Part of a small language model's weights: RMSNorm before each block.
Each number is 500 + 40 x the weight over its row's rms, rounded and kept within 0 to 999. Layers, rows and columns count from 0. Numbers have three digits each. The size before them is the row's rms in percent of the matrix's.

# layer 7 attention query, 256x256, rms 0.746, rows 134-188, columns 128-255
077:518565509482496475567515502605507517518495594434497515507513541534554509509482464508473520489499388503456401472531497508536535477525592492452508534518465534516512497459520504459471495516462429484610466454517430499519506475511504528440561462557487496488484457422450482501532501480476502513446459600539532440513508519510453516504509466521524520500501503562455517492569404476452456528523
083:454537430433531486556514497520542488508520450451573475475523428543444521578529560501584411515475521470510502558515467523445529556542420532517486488459508465491579500500435422490491511509463486485500586510504490447550553484475442512519498490493509475502511458589496443448549514498526497518577452563581525524458437529464456543618552505508457558510464508457460510455561483406466508504581
085:569497577507579505498468529421500453493575483515528510528392458561503552493482500493516513532508413514551488567489456459468519499510482515514530494446516523406564471530514485526491507568544484412508533469505538448529459469454470501549530521468544587502433514515505436491550514500510508538485480579511504494487526515474494505571453502498534518482548507500466503503486507466441492508441
075:492509475526529444448476443544403492598528511527514514529443483582485513497512492452496495524500529464471476572525458510542511450563438413492496480497520441520438477482446494508597457531571488474545530481440543550596571513502538510477472456569525511460519516489479449544454600500463556514517479562447584572528504532545510537488522521500479536481504513436549482527548452509547528459540
086:436457417495497466493453516518498517598509522515558459564542527510573463529473512471497570518572537506539484586455425448489442545504502474446511585456431522552529596517564478546521414492505532586533529458552532452523464508469427483534518522488533533496522516573449478537512492454499496476452435545536506434464504531555497517466437435512491477505478483451523513413612497474526419520485
076:473479539483551454461440481545554505555475556570482487457501475545505443514614530540509479564507537504534513514467542387467444536502499457454510527490491532480570497598544422468570519474434578512485521501533478467525515511478512539596556503528539482394456494491516517587566422514506475585514415483397556507522452539542467552457464460520459522518522539529530497521474477543509427516512
086:501532515430472548461575515506486438524480366543500501457482509416481506512551397456455573458516519469467489521502441507491501509433477522513457420513523499518442487473492491473487503429463519544551431454528502465501487537508501491535531497524520528504518526430399483451505476550487424494492431456542425493509530456449435460449538549462489493471541394469513497452518548543491486521541
083:458520459550535529510442463532535482528497540441460441492496475430535526359419510482461488566474458484479546375493454552459453462535456454583477499491521540528429558531502524492529504541520482485517515556431459406517515472483520501497541503474464517556496508505554471520483479429518499530476490489507482510507551443487500509468527545443488536469489456463512466501522534417550485508456
082:511444585460555589452532463525529530544459487415544542460523504432470570534536503519470505584460486504551486471483568464503473497476421535477535508532442484560478513503500547451488554530486471582480507497577519485479458468493495457401510456539552495551525479535488522402504460481567510501482464529497456492528484484490532467562456478507499448476480453456548499506481521541497499528477
090:494571590533484442481421518481509531473534565557534510520403496451523511571500426497452582391505462538441522476487443427489490434522510537484547464530526488496470467483519535575550594462582528477505495559501510516537481477454521485442514442515485549454445476470458535567550490504448487515426539536487450450509512474483534568554485508443492515503509455491555513551443532496517534452459
081:500457485537521469517496454401476473486473471562541363538487459461487500483450450481463575470485529537571476496466460541520526517498403528586534489484538521521560601505558521546504445510495493442466423468492577456464518529484566507491464558500419519519500519487513531444448529518520560443578544556538527489531573428502484512432433455558568447467492533509511509498397497512495531501441
087:435490533464535492549496513509491534506476565597561507536454534523476450551508565505549584476513479467522503594458460448491488557541484446473507490525532494509455443569525516540499474515539465519495531516530504561569407459495482489472531516482550565492556497487461472403523532478518499529471438514433542493549472484529487542586520491511473538509500549512505462521523479540502435471530
095:526481486490494507448548485475548491535448496515561517492552492452480528501539461541519528451468545428533484476532518557474479554516438546504512488487539530486512509505575445495550470537404541578449512499493478560503502528465592494491483596554501411455538447536521585454552469539481550387540474420489537459541455536516478507505469522517481460512486512466468528528466479537507506532590
086:569498537521483430517478468466533463484413470526424531438537554513577497481474466477517473518500598492504483445498505420488469492480477549506505473464501516528446488576470517498519476538450512404489480551548462483511434515482504586533460469450490533499511521464471511500519459451497479512529508416476488467528527492506460394511554543492530445456497553573433448462523454455480503421473
087:557471479507463487462459505492496547555487442508416501413487537485493502524484557476502424568557541485520485459495497478437499529537479472429515450598522484503498468534508493455531536514474511574442541454640494496525525463515495553502495492515431469519529470475446559547448463544549445572462481462545474470468442535458471512458535497492473390550498475558557457488492512486567529502479
088:527470501412477579454500536454542518496529528538496464525454470517608523447518477403520512411529501519577527453484492465501472519517492457548532407600509503504447492456562567538481531517472480460491467465475460567494469472563529459446457409504462493482465473487541594502494531509502509449503477527521454479489535458481458457513508529463470502444503538460490514487472510534455482483447
104:529490442514495536541494541472431529499496535433565571453564468563458500502478533492486535514504514433502479548521536561562554506512470420484516485510480512506504501417491520471527474600496516431455520476489490496573565504537498465464548498484564402523558462492477464473457565475476566517448430539510526576456568539436531491570540522588502508550490508548512511500537490431531569445512
086:472449513550513496482570541471567442548482551483508529475556481520436453470497530530538428426556500418470520510496570537514470584537515466446466435529479454480539429492522519447496421386438431549471548515554501535514574458555493522464537476471485448480455535541472538496547506465519480486445478536576473466507488526475492527458555525523494485575480540461503482449463557531586531526509
088:482480562540574529467505495447479495526454507477507479494502530501483521532473527516500490462513519498444501501481472463543574452444472532509462539514396575480523508516467508473498475478529463431459375461447496428468414522480454548469516472478543604427433530484536557499553425485537478493549519535526468458512540487444500514541484459503528507431474508516439530465539577433476466495417
094:425491520469454507520492559466535473471497494498500460583466498512503458491483488454433529556562439491499490521490443477493516504567510488557482528450483497547476482450478526473482568465524442415616482473533473526482522477464494401521533530460507526521535532559489479477421532480479454538464520585543474507515487470488501617505556513495559521487430481471561534473534430508436519507541
095:466465548500506549501529512411528454549379491540528565478486493503450506472507465485532498504463542487532460451481493523449519587485465462503505466520502575524417463471515547461484436546458497410559510360516491522517489505470597471450441491518522448471526486467493478477465453515478434462569447479483482433516495439486472486444540567526546458478451544494459422445441505490505599416458
099:508554563484513432589514499569480527491536511488515493426509431438432499436422485513452438531452431528462501501547453487533517490453536522524504467467501479499503515488485436495500427405472466356536483551472408483525587514524438493488518402482478533547475488517471498478493583515465439486485542520535527557467506483459516489512529537492536477561515420523531458485421440483532521537483
097:470500470529463518509442527494518401546578504539481448530460537463467494484522476502449507476536456496488398521476516553539555505524514570545478487511539470464586510512496517521508497508517491501477487556526551420491523501462468578507447510510464517433458526574497421510497500485515576450523508480534475579530504482531501557551594530510542494499456501466506415470494491490533515479450
088:489523540518550556507488514530553481449513482456470473569470516481518425564529502554597529457533476462440535496448511517454557498512463496482554543517525490495473492485515511426534521559511478467538582486440485421502521456538540512534466432523494471479437532501451496437439533539529523564482491529464511497483535475539415571443515540584455465482489510531521519479476527525507515436454
106:513452499534468563449461468476483430440491488491462510552491478475543483456503412473501444520556544510532530441479465486471441554594456553541472509580489572468608491515443489541496490434365591459487495466504494519508505483497513493554483507474507494393541497480511517453521441507576456450512531489526520543566508462476472531501483436433539539463524430536500375475518438544458502524458
100:474540510528501551466489559489460462425533521492480461573456529531515523500499493419565511481553445524517520410537464466533459525524502514518547511499506563526486542493447518416462507504477540412522484498448501516508441505555508404513500480492484514487522552590530436468419509500541426503500495511509455430536560479501468503445500482531529518471462495433520562475571523553421463457495
092:518495597507470445498434526422544528520460530575469479497502456557454549502496547526475453543500499463533485524518500445477501484498510510471537483501489559546502475506497517463515481524525458481525531401516543458585567495357551480508527528427501502509510504447480630501563479494467456559554529473496531534498470448539531536552534531493498521509498459467501505497508477538566467475464
102:506523483502488523521470470533529537474519528507496479485542532600523446559545533503523484507498548488537495559405514531543514546478481486479524441497500505579499511458525499572458517467459531535560537403517496511482488504501493497465503470522511572532507478485490506455448482491508503435529401457507469478407486538510435436472562481488504510540487497599495544502532486480491384443592
109:520490427525480465483422507574459519553435529523454501483504564547426557539579514459536457485494542496461530503507550539449490481567536497457466459515595499497480531541550484537535478533491529641515417456590529518605467520421547477483500543545472536565530550392466446537525511447536465445458504444450464464499438563481470491519507506394529453500533510435483469476491546525598507535496
098:493493485466465468523448498437542548485446523521501553451548535560473532499496576509508504528527577504558443440529536510457451509461435486442508489543490516449507524532571435480501469461492387463531522539455537471474500525462549549483474477490527527485512519445531542447551422446546512499559499471536514530516482510537532481521500444460471421449485514464464447507531419487574496520446
105:476459490484527498480490531439434474490528508532560468544476485506499472456491515497476613467467438460486470499510457474500534549498555558562521500534481489505498451524500499388504503493570466494491359446510503544480530511525477570423480537482498502471506499482471487496465521462502468465482491532503457514505545467483520534483498439557515479435512472494438532484526506539511498459506
107:478439547543536585485499476483473458437484512440506486487513405480498474514448477494579424472447499492443501465502454495509487550502467530581437566471441580454487542457508472474480518498527484474537474496491504498517544493526532473504410490584463517420412501557516536488470590507525505495514437521434439449469580418483441487537541505524540522502427530527497473493460487418504415532545
103:506516507495561508539512479478434479573540497508557458486484466509499549436499448473514529514507496510409524480499479561570527369563540465564496540531490476498443487500468579474494472480552398444499384480450432429509503528518460504560560433528540549540464516451499467444447538468452480458499508533512518548463517481457510522486529447517591465487487416491447574440448471461499459498482
095:471494469434579510517456574550557453441539548457480547488495508547515366529537516430541547564509480537540481538551526504486480444542492433476490485426530456492498459440520481473496464493543459501528545548520494510501472491577523456483515547487566477518484511490499477470410492519506526499515502610486507490493515473500489539436427463591525523518495521564514529475517488389520505551500
118:449570490393425454446512469517448546463490545504479508537541489512472586430524459537573458523468473472464529472534508518420498507539511412455568548494482517499473502507540496557522565516568448549537550498546544545518448522468452504464566489500465504540469479545530517550496510494467544490535451474468522448442450476527571475469447459436414555480504529501438559569554474471492525537478
115:553477447521462493513553471474541468509467490502439513465524489475486477508505512515487553486510454523423543483493478576544515579516494603473421459542443511488554439485469534457509505506474550479544511541478525615541567513531518506472478556498535436454482480463474550471531488515454517497466549457529543397503493490510511477518500534500505525505515500528503520477524471499565477464579
092:525517427584558454460561485490486435549544531475499526437481530421519594476496544520502566445439422453468502440515491516444549459425536562505501446577486499463478457497493546436427466516479511518453461494490509459458492501501479614599477557446530491489471450484479471504501533503530508486430488431429534490456496457503489517473534526488493435445514525428530440483530491518451542542547
104:534484495521508492444484516432549489493522477514465558544512596476453521524517483519513393450498566513443455458481530469458489470483499522562463477482515534546552546477528403611489474507482527536517466444558511464487489513411457508538482517523495502468426508469499478488672513426503473588581463486510455519512545523499472586544556487440457492480485480514471427462493514508527400569479
101:511522521513507518467501448499452437554570508502502482474514468482496492505482445461478536470490508496473555479510546520557524529536489469495474444508589499507485493474414576448448486459514544580457479538494417482456457547470441542484520467460435582462515550492434513511506418567488451441408495562575544433519504471532520482468489482446492492487479461477487507529466531537482487520503
093:394450439459494518548501514502543565446452488537499485582493497511542470489537487471483521457565522479539467474433508487495489546520468485566478542506534537492461517521495536508484555523474521423575508514530575474548603532505525530548504514601462421502553466456494542561425517465502492508517485455552507517517542475495500548524534511491511546595518565494597536529479497536500566477482
099:503499582518484569536475499456514496473495485549484490542572495405539496516496471518438495477527503479442564501443453484487481558474539571556470523534438550516499478497506517502517515483448513388514445496447493489512512535474493502558467467507479565500459507536546451453513486532512449500473514586571525465594501501540469515468570492464528544492470486532492448462483464543495461441490
104:430527544504445488516471494577515496530457457543470535461483504546471523555565490473580438551479438517558482530470501470551496419502491412511536527497549537500495510467497420593495483490527541485487470492622568442501515468533536481455496480466541549449474466479528487543496487519522460509548547486451462509469507564515483550535513491478542565507557566515496545534534508485547494540439
110:489505454461485457549476517458522529443492543482569561476496545490522548504561484481545486493486503550522534491521500453465517504448488518528475469458512494515472493516558449503471512485556512521562550519514528519500523524543510492432532521446496489509482429441537468537544532515563518499517462540460530554543495549451544487506466518534372576416535513526524540529540524520557481498526
088:441458505552524481504493459481506484500480470460520550513532487428427520494480501480429437495500473520520471515550431529489496523424560480499492492563504501450491493464457542499525455524485460445481475521518463503458426500492574488534515569480487473427476458502476535465565481460530515594521531508446495539551499524516493489487520529543568476501522489524461513410529483498470530480470
112:504429475565524499493549487446523438531494512408545453543507479447533491503458507458545522494456455484510563559476423540459463574520544553487490542491499505486491489442547515478497469482490432473471543457436431561441498498537518564503544503477494484501561492548446546435495461526491538433477417523482529542547476480486491445469501502602498520474472471518486529513541483478500563497499
100:428464491534482595505473491438550478560512470454452481537442473442507433452520435479526567509526534546493496528513401510496494529528487569508489423556495464466555537497481463485543484565516527540508476553574497534479537412495446497481555477472509550501443552459547516449491505567540485481523500476487544475581551436582506474483573491482546477456500510504595476460483381525507558500474
095:565565495492527497480531522563513455473539534483505510504434588524573461490552471555495546485473499505423468520486607488465390532475483533436486581511436491490540516504531484484484489542489515531555527541547427514583531455481438532518531412602567447497501520491468549498477575526488536505493447467476555459466533558509533562527525457607462475544478494469487530525562513526463510470559
095:415511491490474513525430592469497523527441473428507525489544523495424518448522552516485471459564498540541583531482450480518513525424560480478465486453470482478585516511548489532493516466466494477467483528439485478442503477440434524593445499523444531565488532552478486533502567438453486511515452541515517450533573495550444416458439500515535462450514523431514466482524456487544488489490
107:453459542473527518531481551495491479393541449490515504507458516477475435511510429505456509497509432474416509498398546521477525536498550497519498522499543487472589510497455503483503492418503493410569411487538491543514469525504438473444564536533448513464455477496542450496422511513529491578466530503493496497511501420551530569536512486518517533479494490465477548473544404572484469477433
105:391547481537471502519495546507536505495496508457495505493486491492489483493442531445555485486493501550529519541535482477488535516457466568523549546500588487446543472467488411518460492511453514498416506483565541508494504467546480469522436459530496527539455534510494473525488595440468532518492517458484532505422509514533480566589489464493530503545455542554556565513540501454480436476448
096:580379497562482480503474584529473430463583547516545486554464470520431431536464497525566498479527449520436407516456583588487504541456506470480443530483515438496452499465521478459494496499518488497530485454569484461504534489510401491500547527474493448470529491553541433584462486478477508505528493495479431547531472484555599507464537465524461592513495531494488549499470566531436553505536
112:522464478532487511421558473446441485484463526404513465506585453516541457412414554470512533431478454479535428491567495534483463573491519501502478499473455526522467535518436557436467483492546492460534528537521529481440521447503471533507510502476571511446570424525545522482525557463496473489542551482551563483530596483477459482514489578521516437464511436442545485435492503500544576524523
109:482444471512497529497540543482458505473446508484459497575485465506524534480424474432532500478458503497498411429485507454478464543503456516533535439493523536485487540569533547434444487532564472468560484446520487519494518535583476496397509462516511541440503564478523542499481491586577519495543450510567425488524538549452441504480513525471540479469428479568455439459532473495489499413551
103:554580482511547478485469513449489467429440473568471534509474558462478457550510489489545455489570524547525450459507427433452538511454530423476421510521498520506533520429544515546564486564514530536458497491526531484591460505496467547452455435467482515474475478501507520503479383568406499440563566433439540472484477453573543477502541440467529521457556526500499434502458537479532466508450
101:492487570491503455540420500501439548498492521496461536513484514465492477441551514551555519534457444529500426520545547492514570480537553472521547550496450490443521505507462427506554570504530467485455526524541474506486500428523487468502540538516547484505443498478508500551494557489496499552516445470511500507511543407566513496546501482519551531501458469492452453499455486523502454474531
# layer 7 attention key, 256x256, rms 0.739, rows 134-187, columns 128-255
082:471418529498540501418460546533546475480541502547502453572518563456493492496471446506495561490561532459432613547494551534468523453513543520476559524485534473452583484588531504510570472490510537471517488482454514569447517472520511483553473529520523516454481479497457480470505471456495470504478492426458555520529524514450569489483385468502504483475565534470533514550406496478525461553542
070:499448476474523531464548520478524474511518516445464506508514523486564473533559466486402546502482537413514466498505516480548470438566476491449493574503447463563488565473527503533428500520443468531457486433545438493454497525452552493505470566527514519529528553461479528526489487425463488548547541512479498475505457559374468475462520541546470488447405543576493518518523419542502490453490
083:515460416507455448524459466504482468569404543521475466465526481544493526518516416483475460487476538516491491496532495511514573488530470471549428513441510434579519518516523506538481496493580490511536499497506521513470535498509543482454472555536412498477476580451571494483447525490509591490422497480533523531529540493441480506460474532456559488469462540473487495453493542484572479503423
066:513527520549518531486570580430515533430423438518493542475460444470491429492483530513433472484515503494550477432525543514549516430535479543515532533506553478444537404500492486496531512448568538509479526471446491522471440539475423398515444571469443487493449463525489535513561532486511471510461590528532493491520460518495418590461513530543519541487520485524533476471450485454537509468491
083:539496527539451536516468478579498604502445557413518521487546560484556582510499483446471476484465523503419400453464542513504474509461529548516450527481505399489460489489539477497523525445446496549488480516438537467534564517483513475488433450498417482546456417464504538521450499514527512521583456511506525534496463495528470488494569496484462490497559520488426508555509528565566487523533
088:485517519572472529481546470583508530486472503519508532537511505510544484460474488479502553556467507463516495421392438505537507508495451539488446540492496495569476536482536561383468495427528525605522512463480457540435451516491495566512452531518491502544547550538476462465565462519497528453535549550519508578562477500478493481536522484592453480511592470456466611477570523428438564510535
086:538527577495486493528533481494488464476510506479539530470506545497496489476396471507500502595524477475463490433471510517535423465467463591567480476505508520480630510530486438469523454527506547452513510520461498465508560568543464497551453486519394550485569503486555513533446440523513524552497546545502517511572547510476495467484455514569497496545494487502469526478504420453580556450553
077:536483486481509459469469494519485456529469503503495545566489487458495514516460510490519495457475491522491475551521409504512491425545500486536501457460526387488562483445519408543465598508500522537466498438493522530499465551498493471538477505494475494483496553480448521487522498525451528554504455492465528535504506548496537539477528520503509507536339600514440503457457430491491472456481
085:516444450571472423557446436554575449451489533463503483529488502537548505493508472478539487522432558521470427485508526529515528393512470375512467477505545448518484459495495519554438530551528476584491516510428501476497523514502515486547530480475509497578471505479511505457495527527465509500566480419506558503474427546530497485518566507520504595514456460509507489488545496475496531467492
083:521518475546541478543517532514455491516449444532489539524533434443448477519570440515444454587499493501500494423476447509527509551507506464465559546507523500497548438544467468423396468462495542426567494508477488571530536505554474503511540477475548577508524445547491469408507451505571514521375549535546433550529528566531539523499539531597556495519486518559489472443490443484568504431491
082:538460459509478611535514460508556467526489451513510490576494470547460472508481488477467531435505493551468511540533488538493530430510500488466565509503482532447516544463503463520486535505506530544506462501492535541528504468532548463490414569442456495478481552440504529435509551497469533402449560430513464432513532606501549540464513522467496487526499488432513525432512539566502440510481
086:521522475483489485489499439497496477440485540441475475494413476484486493438508432540482539563455538564430463445511525483450498477519482517470510474485535456489510502487463497497512533499479514455458458556498537459492501454556494510521505497446565421547442495497514550552545423499489479468482611497557554552492446542445439472519480534529502529486552494567520529478466486457485496540517
082:562497512542524495499485501533560537425519568487500497476570486571437503515416488517465525497441557539494526432543526506470429481456484522474483476551511490510536463513612469529540447533481433484517524478440449454479504482457489453523510555524516483502561434539531526491520462478476521469581544487495515522394451453518526544551522427558553486535477571504531512535471450428660547506541
085:510486494541548512485499615547493506578446432555500556528472459523482524499540483431470516553494492451475546538515528566492479442507494433521533498503521510489538568463454456534555481513565478558505459521467519450516481552502574478481546550477539563409493496526414471529505497513500480599486446451510435490547535515528540563502534480524501442520500465507514522570436489502430459500444
085:458497496500501571463543490590534552527507517476484498514488591555538560496531484490515555489495442502530429502601455518494503459493500489485493472535470479480499537502537513500551495437566526625470491572580433456495520448509558531503497475518515507456457502523498492487513457525451436449508474523465497500486513525564437454528539540437475358498522524487507531508593525512511448528528
090:433601508544486461442439476531545450537578447477456462425535520532538476524438441445504411537450460475503556469508477498523505500497569514466481540556519494460567506513464496479455491491588548504514534498427500617465518499495502547495532525519554436420548433485552496470478500458464508470415514497481562484434518503508466489548503518559562436556500528463440492531537515461545517436445
088:447429476396518499470544547512493480527500439507529527480465546531537522468467497497469497484488510465564474513531506507560472512502511526440465571514487459475462502498516534494510482486538451483515514498508481540448456466459531530543553545500475460505484371470504516428457553428415549478501446498460574491473460502505465500524462549464516521444534602529597522502518460464495513608514
083:488475538402468520439481429501473464466536460474437514507436525522493526483471496527473561496579552491535487523470453509521515510577599535549455512480512495481464541561473528519490581433513529490502427503517528507444504520527576526520496526520467396478487498452494410444484556394562471542511473534583494462501495506493508499542561475506428507446521578484510551521535531554499607512467
092:552540484591516513471490563497486477519428464506463589504534491472521489486523501498477480529507524515441536472462434551477560423480464485549536492503482508478568503450513509547456418499527528435486499540464572471513515502518482492509516531493509594384528578520540475499456419516436481513515533414483510579482532513542506580532547454545510481554450408506495496479450437470560480442543
077:500509533488475512472512491513503525517465461527511549557495520494516521518512578511456535506465564502456492471434504500497496520496536480520502531535567455414560497475442492543443573593515512503551488487511516512520498471435497547508453469494560565487493456519509533432517471487500453499435523475447439484522573468500466530475500508369490519505507541475544524524444491527479578483497
095:467496488571528495481477562532527507530479499523548493472551489527468484493490428448447513436427458545549513549482462473492491542444544430507464467570497518454517501529535496518562479516500507476602506469455489479519520578445556514543498549521504476473465461487480488448525496537477556493560428498474453466460441458578491595511478397542579435511438591514447490541501498437491487519577
089:509524510533449613535442531481508412527453422477629499500466499491423481484515449457532519458531519513562502526536421452456499483477507464555502497517450499504448501482416521490496485456506435536502498462489439496499498472523539475470418445492428518529559538492445524496528549464463436471503515503466510442551467488430502456403530522531591507459520501508431539462520605504474447481484
099:447488550524510462598467473552511513516434526541516566512503549466545484488480505499440403463501550531437509526521492474430443388548548554490526500463469545497538639492448473480517551479507551492482526500524475485467488551559489494432542569526507528496505498451498549443516507525537467546450578515534497479478476534477527514518553442435505466537472482512454438449495526506457462461498
088:438472487443422523521510469451453462490496497485474501509414534429576558475540576539495559479514536483475528450451496523499489476463517533451456462428513451477498466417523522463454531471446509519512540489514459493474458495469544524470526480507412507498549492501535446496535476499513491422472488523495502456426461524440520445427567478537480494569592524460457593500534493468491512514582
100:491546537515493455515479506526535375458475509553507555538501540475463492445500482482482471484438457497495473506508430513489539458538459484602449437532492532530551516485418522510517508538556577523469494516497457435450576482490522486529454461458379614515487509437472527567499530550565492574468497408470473530484564511485520473547510486464461468483472458467520475512504527587562525551486
086:460522468500482525525542444480507490503527487515474478466495458476511525512547557532603533441562527443538523432521484543519478478428438544418550526538507447484533496511609503502459494530438543478537494443505561513537497505479473518483449532551501497445505510494523475471529510540464500512457481532504473575515509454539575454571530464492504550493477480454445479480430472484498487462546
098:438502569497506512478559513454478502521460462561440539601504472429569530534533534537514502526498562496497466466503490490466489480614549488477530536502534545447512488447414509561516483496547531506500457510534509482477576429514458488498495469516487565521497523545467477535507496501447469535528573535448535571526458437447510477486541496418508541452516488452582516532451534455515494515519
099:550544563486528518513532523520476524513458554496556483454473546487552501438480541517547520459471500516510487544494523478516502480518587506541397483468424514497563498451486524512500535504511488520511546454475429573457483487494472521522431484625430455558554416511562460455527495436563514521465467531493455541453458410515526548534496458537403473461559504493469534508574501483528585480491
100:490526487455560485553492413599450477447448476483483560502480516505391482483557542472544524441539558488486477544501498478429476482498484508543556485453500503460510621567560506505557492482492482513496495496564482533532454571491543483410477510573596542508491487459546532484546597526528456533489490549467521476476464478522473488508475512433483509564491552537459497494569530508460508536522
106:436506460581463462460497503552521462533528517457533549524531392603514529506425524519500460512460504565435445494589526497566449465517458431477516507514494525508479468506513530526530371556553404564554605525503474497520525504477554505423494536537535547516454503466590513550529573563475533529555526477521445475454456461520498553544432521544503527572525454474482522500532494467524466593491
104:459459427475561493413424494462433502550501467491474490483479553540516501500440519508455487491504447545467506439446448477519551500493530410474509504431474475455502515457513491524557523444547468418542520531465543529493508603437457492494502524494443511521451526471501478560528513506449483526480481543548492499453474535525509550440526503517499428555504479520485487531500487446566475493482
103:507545456480502444515523459563472464518474518496538508532496488550559583489549512528444416490471543511490393531548535521514498525547507459475455473528429530532515581458497555415502453519475467515553557450583500443452527469545507522460476531528448550506577527505530492508546512436525511545526386495536559485498498540421471473491418453504537524480565511512490537507532574490540468495476
097:559494478427524502466482484557470461478528468481513558531453559512495459471499490495530594424473500498494467584474459445483538420435501502504489535453452502468533504474472505521486434509535493519552482488536477471534498508457511521557441499531458497526508424544448481579433557518432477463453465483464508525434483481487456487545519533480520457441447506499489498500487532481590468563445
109:501431500418503463467499471421421523490455542520471521502522536483584471534522547539463581427565458492517470457479529445545492522541543534487458503453527532529514500493484503508493538548471544485539463450476494520508545441451482483493527417449443443468545567526426534490483401484480439513498537529521529461535446510483512477447531470417427412486507516487550494572488526529483592479490
094:421511498428462492516513571432525457478469494538494520536435513508407499544474556436505524532458531514488458505434475496547538485511537556526541539452556503492506499463485526448509546517500515499565495485474504496513519445532507472508491486485452543421562500563517502591517490494497442482464438547477480498457527414509477549478518462491554484528482477459515535510523463503463511522469
118:504525512529507513509500561558520536504467473486439496575509406464441478491481489531420489514503522596491505510446472479491481457499541459566537493493506499514575529496527549550537452492504510519490489479521538450507527544534485436483507505502566545413499492448553482459488505573504443449477506547517448538536514541583545540592581493474501489483504505451505455478414446468474533516486
114:465531530561513435539508552567527511539520498501504520485509432464465560477450502497522440508522553457487559527501462526492526452483488468569500478522488541510527527532467590556538510487545492464467500529455556447475571555507483466447445518497558579458460515508548486503524550529478497555560488510524430526522493529505465586559426490502530521511435445506496463456470427463451445445523
100:400486455613445503510490511515488482434413469443498517537425511556473540571479502439466475476480586534484404592472491504481490513517502508513505530461483448491503466488493538544554537501501548492439527570534477518478476459561551482528477504494534483441514483476454530459441551570530461555476593519512424490575519491518470497491534456449495489560472495491510507461465566529483453441548
103:531490482509447544503469535419528492510516515540576442589462478506464467566507461399479488480467435532469500491561498532515510509517485525558449539575510525513452477482462507419557485501512482570524530439494544507520549510431535510531490447492431460431481535491548480550507518528492552515492510471495486535505485421548512525467542483429528561461563523481515440537483540612480483547469
113:539426513497476428471531486460495502498502528496489462508451504516566411485549543479426541525575483524568464489427512546497432530547513549525525565505512492497473476472497482437449590521478476465531432476511459488523500478413502565525473531519405437451562559537434478491504473509539509560469463501512529455566513508471483442396532516474475526521504533513478544529482530512461586460478
105:453492467571437492433485434532501476566563489484477515532561479586434493426472461481512434528461442533521490566491532517574537536512594486482540484496546535511457401485485494498510502513491508539498497483478528595484493533494527558424523510530556590446512584448518473506480540447564550477604516529523438478487515513529464567570474548514513530483538500516494515499520445471573514525571
109:439524579475502498539489458493444607432460469459484465503444506445609551490497522417463483497468497552523469459462549496501501499576502512533516563473497528481486499470462494515501533486548518490442394455534492554444457476484526471432428530488451418497572443545545575486600384474486497488446554532473508526533531507475454453464556519464497512465492514585510540492465535509498508471517
101:447522507450468521498544534537526562463497504479539509455551440494469544514510452526473472547504560461460479538559548481471453481571532449498534484540458469585543500456482461468490483471518459533433557515537498450527543521482534537532478537509541541439465453455546519518546518508431473572537540492507549480450577475503463529549477500488613471517496473541502454455434515434484416522523
112:484504503519479541528469549567534530450498455446536532494538394561453510450446521501479433497538537460490462528549517521505485489487444488481511529468484533522531555518536506515506490492542496602500506524545437474535526604545498483489521475488506551461451500454561506432499605498506509473534523514500486476445499505535445528548474514461553485539441523477520415386447467444471420545505
103:507511500545505530488507527544522503519403543535530516448499432518427512582519552490552585485491558541409502471464543548539580487452447424506544492535473518518515530484560545559503476495584466469469481508513558454510516557518536480455497530477514555527487476474496567549489505490530550525492536546558479558478476518397501481503467513525448492494540415448501466560464508524519469477488
095:547470486572532555463520509510536523533520557379463495528488483522486485468447508423540506537516501498560515485530526469524487535519530475474462486562536545492483529623498476508522574466539486543477532481507518444549478435526504548498574594423540455571405521515408464511524518386515544541516558550493494464578441500498494492467419552533473504502516559523502501464487556617499492532461
102:517522502524502531458470521521459495475525495452488579504500532555599573440513556442519471518509522436573553467508528554551504458438449521460486481534455489488503528456558451460495469470489498458431584392507499501468423535515512537524487521461505517489484506475517504512545534488583484476563495489499423518440493549434425473508494496577417483496501541553439564497519472540475510447594
096:496466523498554464529532559454543527501516523506576531462487544540464469579435481521468391497429398540440476522497483547557446493461486558496555535548456557468444495484507474516579489510469541550502525544538506507507513562529522467510509417507518559459443521503578494461595509496478476533469492511494505467520557470450506544544523512496535476497460459564532522434510448463513472566526
099:478614495528520425518487484592456523437488468481466425510526532476555562537424534473443438517505491516595522534496479479443463510537511422525492487415495492555554588477508503403588484481599451536584512498504548570500508505456516515472440463549527492478509520477494495514453554537525519484516544472452526449500574505558485518488464444478485419522459496520470536477564460509462514517429
110:556526568472509538551538520485497549516525491570546539469502529485540532539536520469517473492510521397514495448525559520451440574495517569552497530506497530526474507470497473505512582449488540468544516476514429497480464486456453479533422515525544464484546468526534517477574414490567459531505450498587497477554521485473502410454537555497477556485493584562520481572526503491509542453565
100:514543468478447525501484419473434462584490527524495493479537537450569537483421508476463531418455487462446558508510492433470446459522541515475448427586431526497550460526508537557467512469503558575453455501450535479498499516501508538476466470491496495461470568500470547482510504524535524549462510546451526460410507506470509482435488436506436556502556563493491533581545495545514431511552
104:499560537511500447459440490478536462516443447501508536463498500533498533462510434500549491473483471515503462522523472464563523400478529462476502493523559506493554478578521492588553477470575529530489422494467451459544511440508479469510531486482590548517473519430582508520485507531460440544536544515551516579528502487538459507530475477521455520528572486533466554442452511454478468594461
104:439467517534520531478486542454539473535490500563515571494514448545536494506534453483459513561507412501466470478473511524531510464545492497500460479439563476544506513536441463480477447500475473499433542466531480532597482568528475490485448428471445498493460487472518558535520539426498524507503467478552503483498475468461532485479459479457627487517418469435554464520483540495445449434434
105:445470469447476459486513502525475526524410545576457471523508576460515465523504506461529532495551478594483496571492504510593525484486515475481445456456587473485419494495506523395498504502469535513530468468472492552515475476467439467499542423516469483540458495509459485462500486499543496491444460478460557495466523560526541431449456504486476471427524485514521517494479516529508525540563